Each number is 500 + 50 x the weight over its row's rms, rounded and kept within 0 to 999. Layers, rows and columns count from 0. Numbers have three digits each. The size before them is the row's rms in percent of the matrix's.

# layer 5 MLP up, 1344x512, rms 0.188, rows 1220-1253, columns 320-383
099:467400497492600492496457592615544495510459450498505510563458502489504484502524529569520458417457427423474564521526361491457490532490424539444574323440572524598476583527492463499556505561517525
104:430491478476394417532494492452505508541480481523465397561475515555567468457544548471423439589522507518583472542448554495570444564446632464517524524480513563552519453479469401515534412551511461
091:614483489495418487526464582527561521590428483529476491521513547452469485417484412387465458462457502540501484445437444510493506493443444465462541454529443485481632488490458480579481450493470481
099:533525495396448550400456482424470424478519528503481500496430404486484456518460557458478556530516551555617511487568559494471569472495618475615462567482528462533575501517421515545593542546494464
106:555531448447491433497492519459551507491568527575418490468495488521462564528540521646457467493433452539467537485602495441521453570556471480507493491506408570456464408544447425479509526474551476
104:465533435474457528492495533438508505536535568529514530513628474482563467472487493543405652509588524409423483515547490589506468491541594510487481451474494422382504615412626508537554524450506508
113:425526545463496548531585523643521498467490535525520522434424583569599439506475520538457389474479486468393560494458472551490502588458571401444583537562538537485494513487491457539513548504488524
092:497492490417446401462592498447522605558475555595550505536623556504517557559503506567524489613518510545512589568513499493453440476413464425413453480494536485479418419400424551532460448523492435
103:552524454503550540448521493583463529583466604502529583615439467487625543562450461476608582476539527498582554500556492503559461543448517475459578473579460439482556488512476575546481463522438477
105:443492462461411453467467526583584498557452512488474448495500466507566606508415507487517495478534456484575443524415515505459529466446428435516484497498508436482518560560452458515487489482471545
107:549569509458571505528476517450460396595499465489523485473454558522558512478449526445454624496455501419518480583568547462505479470503459568492508558537563504536530428504536559477459499395542496
100:519518499439457491513574557475459541539513462530578485532492408409449569412503499507410411563521420449427487507505434556464407427594590543506520598406480578537486529540483419471509462589437521
101:646490513453550497569495444510441479516582581577598507557535455479485460508479563515575525494491484510457535558426573503429468510514514478492564564562513458589455504458543526431447525540434516
107:528442535452499571495540453478545522496469511527518411526558474539494491477508565475464475447548540471503471564533463452443460488429391548519531449436511409530349458560441477434511514496523535
101:474568605451391455488495555550398436522483407507432491488472477514480532487597429493505464510548484470427528553597620499537510524461492481484533508491459523455402465467488538536579528507469429
096:602482595520527537485496481411469479587603504534447536576608494489568487560506500477484521511492446458464482455501452513496462573393503545456546444534504539418499482529464481524513613555519441
096:538426512509463577570494531541429560515461501434480473459502548470463496504413495543547452540578519498485562520482521610523506486537589445553481457509471458554375411408428457456430501489466561
103:491538572427469508590466618556507473460505561450450547547526553527516436432467542508500406484540504536330544474499495364481468479528484462499432485548478407497550545459516540486500472522595541
102:523451481530544440472489565532522496460470511507437508514530558451531496554597421482479476513573450427469547466454504436425479527502464529464443551571448565484516538484464527451442537427477438
107:486461488571504457483513593497505453513474552508591491413517484516480487508438499553481410542489463471465461464515456509562479476453488533545449471538555458592503524479504549493435506448503524
088:536556518514498452485507563513540565522491485579439459525555542456507495562532515471515518427473475507452518572534468609496479452421521466393514453406543512417471554456508405477513458520570574
102:542484443583538476494517503524429465411415445552487527555511500422476491576526433588475512442531614566497411505465576530484507613547505557540352473433510478464516577549442506471566530465542578
097:487527540536475485532459487538519528615505458439497486495625484476473520566490540364560561575563585486530428449491468529451442493554559560558468597534591519540492560476516566502488572550468547
089:572479545544563517541494571586543454543451497537545465482428500489502539515454514520474492389605560442474515439466471542427466554496526416504566633469521524465556448518435486550499505463572455
112:521625579538478470562500445580530522441637568513525544449599441444437488515552461500538407433466544475548470570516424538490513572540432507521482483588450499501491397592494554452431541480505603
096:450471483583542475515485460462487523490445487482469583509414441578557528483528410495450590500401483579606579545489514435507494417495531487460535428455423496475447472568581462464571554532435475
097:551456537537570516409519517504464536549522491488394542443540522552596484517484610511517427514541578575536517507470543504547536546452464482443520447548560448435519435441483460454552518466518495
101:379534500499488414512560507510504488428487595526439486549529507566472594537595479441545535368496512482463470516396460431476439381432523511487546436586452546507524476474458492540566453469479494
100:529551385393506538541448467548511521550518432581462556454530549435439517449397497473469510511446535465450532537603478542516483513448403504476541603440520472434393449480595441540528556478463468
094:508535503393504580460457550511394550433492548534571566425528440523462470429449500526540441474479448604463439494510479447498529464495498474541594496476489542497458457493448518473546513524493498
100:460432478427487503549492527488508534481456505446548537486454513588516481552511457532499407480552434547466509442464550549491460453462522466527490432518462473463550484529411442463482565455457560
104:496513464500423479603550427576624541490483537413555548439544440483402554546445540445425593440494490494546527561544496458485452462591421413489516555591461522439434444529439434439450552477591410
097:440504517463494493458448510413457522477501494449587551527508460556546492506547560562586528548500487490425464494552614548531449533506499437518611579529431490495494446491521449499494475467456531
097:542448445537544540486457558482433529556457449465505415498507581402518480547477529448460466460512563421477555454501550439504476504417485541523539506561557469508506541579524523477542511580511496
# layer 5 MLP down (transposed), 1344x512, rms 0.182, rows 1220-1252, columns 320-383
096:458493497539424562514506472512472538419475479527479530469517573414505548517468497530580415450543489571455419558484584493416456595528485490527568534513482436494489413508550509569439488483558544
105:537463513544464508517508541523517496531403473564449506529518391533466622460559507554502489483549515505553500470495494508471431547442416489491523459476520531520519496510588496470598436427552558
090:481506433556398442438521457487539420432479517487529579463557467370528538547524492505492533501467439539537568474511539490540562467424515472512402452539390555520438558527454492486484400513384417
100:489467528496513529431589489430583515475510450530573496559560519382498506538504412473441476461520437517515558456536433473575474423440545439583597531498424529475477516444503396529543564559572533
106:479468396440544354491470523565556525498593431463536565528473484498508537534540484517449486493537466498495495524436516479493548482510450629447469517447472565485460507450514559474498457469552476
098:491600541456502390473475474480530579512570509534526537412485491453522474445555492470490515405590448513431509411583506563338517544490463463446457558534550386467469416474578419473466471439518437
111:529473501452521569463489590496547576421487442522553577478550485489549565581563482528498493438499523484531523522474521523483491570498564588493403532475518587491530517530421525489499554506530535
100:445431477511466626451547558496515444588489531539518479556504507624515442596450386523564436576459505488510532527496542538476546426633450556546537568453508600457607591518542547406555448500477523
098:541491476500498447502548514566524459459514476511530546468493485426506444554481515503539540394559511594512450497421543517527506547551451510557582537525450563583495508580524525463451576521482389
099:600460500538386554407372383584458468495448529450522511464525442488571492522552539523504437644455519480518496509493449506498506424427495450577408541495433488485497491594453478472479447434465556
106:553481422474610377446439515439533505621515431521457483439493513389623495533530570478498504551508524403440464442536451536511433493464467475517481504473511579407474441611509588437547546484572481
109:436523565491551376456509523465544411535461423449514448478458406512511494496566581469506513510430430586488547486503502532552499441506508467520526470516513513499591569521516466555467532540450480
095:468511499518547425443547536478480458505516484421467498450546510579536581402477472522500550470542419419524551486588539501467427580491581556488455484507572416498515551478495513540512504452406395
095:434543601564510500380552509580501500497497451589518473503528570502551501476471387481584544465527507519509454499506488561497519446504498565462609515474582517447456561464447531590504549547610581
101:517568518580472432515565478463401534465467451530493526548462398525575525518421444453404560498609478489529401518600484500513450463493525463355460554505545421534453456452576536626525505426504498
098:462606507505487500507515488435565493507617458477469523468391473541497505575468515449495451548505474529684469480561563508469527440489426434520456537568651500576567539508620541488468496473500465
103:574541571571478565552535509465512586517487398481525552545560526498473480440420543533493479544505571537470515468507520445521508475504525537553536427466524456511468547476458539600486477538575511
103:479452552516427615514419490580444450539520478473490467478494459529595445508505545487458473531535521388516598523512464544551482453449548542618581466426365490547459461544464554454568534385505501
107:574454485588474568543572500657490387502513576445528385523487547588513460549477533508487520515538503504477542442546503552442457526484492527532416446503440555529550451556487602426467507494485517
104:471574483498458518510509496421536426422507530483474532523457484469590409530508586467503437463508458541517488425508466545427475485438570476545445476536501494495485415514500424479468523469470442
098:507574493441455522611508541506520507510481514477464492543506351625516535570510508505578511532551519395525578481564452499515513450541480436494463500384477486517630431552425544561500532533455485
097:494450429432492439513548470430493483576409462577543464425484520552457546535407556573455458553514449444546555492437459548446565430485422544461543450442513504440534427526544487520506451501472420
098:484454426522507514515495491569471579552502483512521511453553441569511439464502593440622394540508433478478519462560602489494511463411501564528529432514554558497486587491456557527494484526518498
093:487516534422504526463380455487546432360582446553475513547450502431443495394595535520453430506493462484540537423503577473511474425417523502420475492473551551477527479558522529491418473518479502
095:540532556527450380471457478553430521449519538461499506501570496443587367521510550521389497469430572464531485410487524542471535487557592487459495503555479433496484516487464493438468544505467510
099:475527460474433571480514527494581523473498503482516515528442562558395397545556472453527458481522496521518433395475421542481501526492574504542442382423419515483549488502536510544461468439506552
100:521497532532503447539553565496455603495529500495537503390479555479465500460448579451478548459420478541472536449512556494691601426479500457476547521583550583583555417518520438569495580563558499
100:532514459411470514502537577566530540459485516486565449533567458458429481518484493429523423567484583490469494493517528500555572447534500565506474461458529440504474428498567488409485454522488492
101:637442426429574457457502490483472567545465613498546542467465398488470486462477573489425499513583475444479549413463472465545503503616520608501503477548590522498490429467574495518590498426459515
097:484477526491483529534516442536483581582525547416533430534484465512476465508410488528490519527504447544414437477513573480471483488455511520617592557579432588613490507546458448497504659479431473
102:468424482476507468469614630500524428465599516463522402454479426512635544455459522497499490477529457554514412538458483520545531458493569542482492509489519449501458492567469499569429547609453513
095:576454502481520517581484534522491459499503579498491454572460498554472526458547439504492481544497594537541524488471467499582542515472541545497546420484514482488612482504479501488481457518496527
099:504500471518483457500505486469483486446537464541524453423475503461464578437532509446446508465509521451514500398524453442526510567489445443537447458526575487478530498478452480440502484500530598
# layer 5 MLP gate, 1344x512, rms 0.182, rows 1221-1253, columns 320-383
105:395470617437448462517562573511596473525431577560501464523476362565440522513630564490442563559606452481531392536459458502530367584483541491565461598571448530538540507433556452423624416598587510
095:583537523481462549515519484506576533478449561533529495437543613402483466458528452462457434441456529446520411472470529461507491542422507495575476525468489590391496511519464525496476582409518540
099:464513509485469501399498472545560531514463476585441430464490539438476515516504376539557536527482402605525510523473507480531493497580479467443475625484502467475502519529451506425508551469499485
101:549459446534545514567505536506473476434427450581487469564514520542518470471469501497381493389479534505519466466528443467485575563595502550456493462499600447548617464497413525552518469438549513
104:538543461522512478510445442555459436476440509533495426458608549437446430525463477537507495525433516433516488443477534512522445582486541530535494456515497554604460456537482543541485483477543533
099:502454415477430437532529482616477482503451467543510496574620522540510367462442537495481488487482500483480552495456508579550522511495442533503550452441506537526522619538395489437472477515514525
091:513474449521471588497516536512507505573509551596467448502425457477517468512560485567477496516496500552454464389414539536523562458559481555525482528502389504474469584546514477447586482529504550
101:490579557555564543411576455420443471514492503461464520409551536492526494507584487554432541470548500487556534466524488537400456578511520518661479481502506534438419485535520501417447566520565486
106:564538514540514561573486441521515530488475425468425455444538522454491472410503515494512487528394487495453426468480550546467497488539483540616499544426476582571431412536482486558548547454612477
108:551494636406500508496448475457429462551460470499494570442504634460486548525509506494455534499513562518495535402499549436526371444484438565502485487462485483549416538539532564408562502478493555
101:593493586580610506505533502554564538558445489502511498479503528567580457623509451525463558560502503527509443444532549488481532531478498509456596466440584524474581423436511407512485473487433468
102:457520407556488553568436498544558494509518528486530456512541571511510578536585468547555620512601442480434355547492449479529506423490543502472507468445561513553530517479485419484524535481573449
117:574421535529410552521437558428446510541500486576412496577534489501481413492514553487449596511522528434417535542561395494538519495416560593573507534530446477468440485595496517461477449511482406
106:511563537527485489505451555531506486471531500454559547452499466461469478608510493450505516461385483499508508522473514554489434534565460545489480481415471420499355494506554518451405439506579381
103:550502469564570469501429566441547516491564590538515515589432479561513415526485509530447453490431503537527446438485477534483395491474453495425498547590466437536414438594441450491528573520459472
099:475534578440498461471476487579546531514484578466514549489469497527571549386562430435509526415581571472527386512454463448458552545476452509535564548526484473549617478581531466560474519528453436
099:522515571450472495396497485542471426456514487497564590457476608527520489497585513581505526528434527460515473461503429564423499437498379438536563453502496505484598504598366523499547577526580546
102:461556533563576588483474549594458410472520588495458508564514484488421514384442466487506516502440490530459518497564541553555561468510493561508557494519602413489568519532579546569552440455401482
098:512503473427415438503485469551435546534592388468462480491459424556466500420596434471409560487462481527580488558468493470486516443495555443432522490466633470490545537450441536459587468566583525
100:425500540441546483520561434596481574553548401466478556496501487500459520559393517487511522540560513458487512533488458465509494558437458482463487498530527498532648499438562573544514556534449489
101:402531462468451439503531449509555501478520509457526464494566481511566461610487510473495485481442484437509437435470544533458476515522492434385459405416498398493554394487557496535544492536488499
103:468382485493505416495503407516543481459494552449527434524512485528458467494502497491538502450533479513547507542525468557480434518485454536400522425553384509524553487581523467463542505490521466
092:459553562420458497519478566418517506426583424658381546528514443535517425461493484547532409574516501458594524488549463417555445543460497538446457426457444495512517552527602522518464423468455602
107:534397419440546542514513511434466466615522450568505430565432523519517505511484532536528553555531487523458483484522527501597498536423557548504538501391565478512521519556528456482471433421519459
099:477420563499495544562560434580476445427517452460526474536566537542488542489457578554428487483415504518499532500507466599517575483573444500518502515489536537490441468445462478407464507517546487
096:444496588528534469545458511547546489521534537467486580530407460471500519532462523504458492591532564473576441383417455538464458539547529402444521547545585486444432510381479481548498375518611485
100:375461621519565508526494472479448444440424497457489467460457514489457568449497528438538400490579535539518559513497474448439524527516533550421511516590544512458509461442548604578493521493482501
103:454561524504495504485435473469497490475517546401520491575539564488563438480437601573537441427534516553516473543498538426451588514544494481512578653554473436489491454531575465470526517578471465
094:586528542530484494540515458471544523553512459590543478602501488462530482453544525578520506472519545489502493494578516491484502470490454419508485572537528537493441555478530504414445486548507594
099:543418477449478507408460548564537360479493492456459424472406489525418542535505545581526484433587489548531381502443461519450382496445465453393484459508498517498550581537504404500436518441339467
106:531493520488493452588476509483442511486526532547510520606458515528586514480562493495437431510497557451533423604484457525514514475493477608444619489439487518499484421552498456461497528443489471
101:531519470489488466486459421525536590455567501480467500495474445558464511516496552376535488423541520578495474461453527530503492509504526461466559566499511515535588521532530517420537476548472488
098:441404513423448610522568563439445480540466496451490524559479475505488503568592448498474528559446573495464474605574512456428541571457502578500490481473470447479515492458481540542610575526448493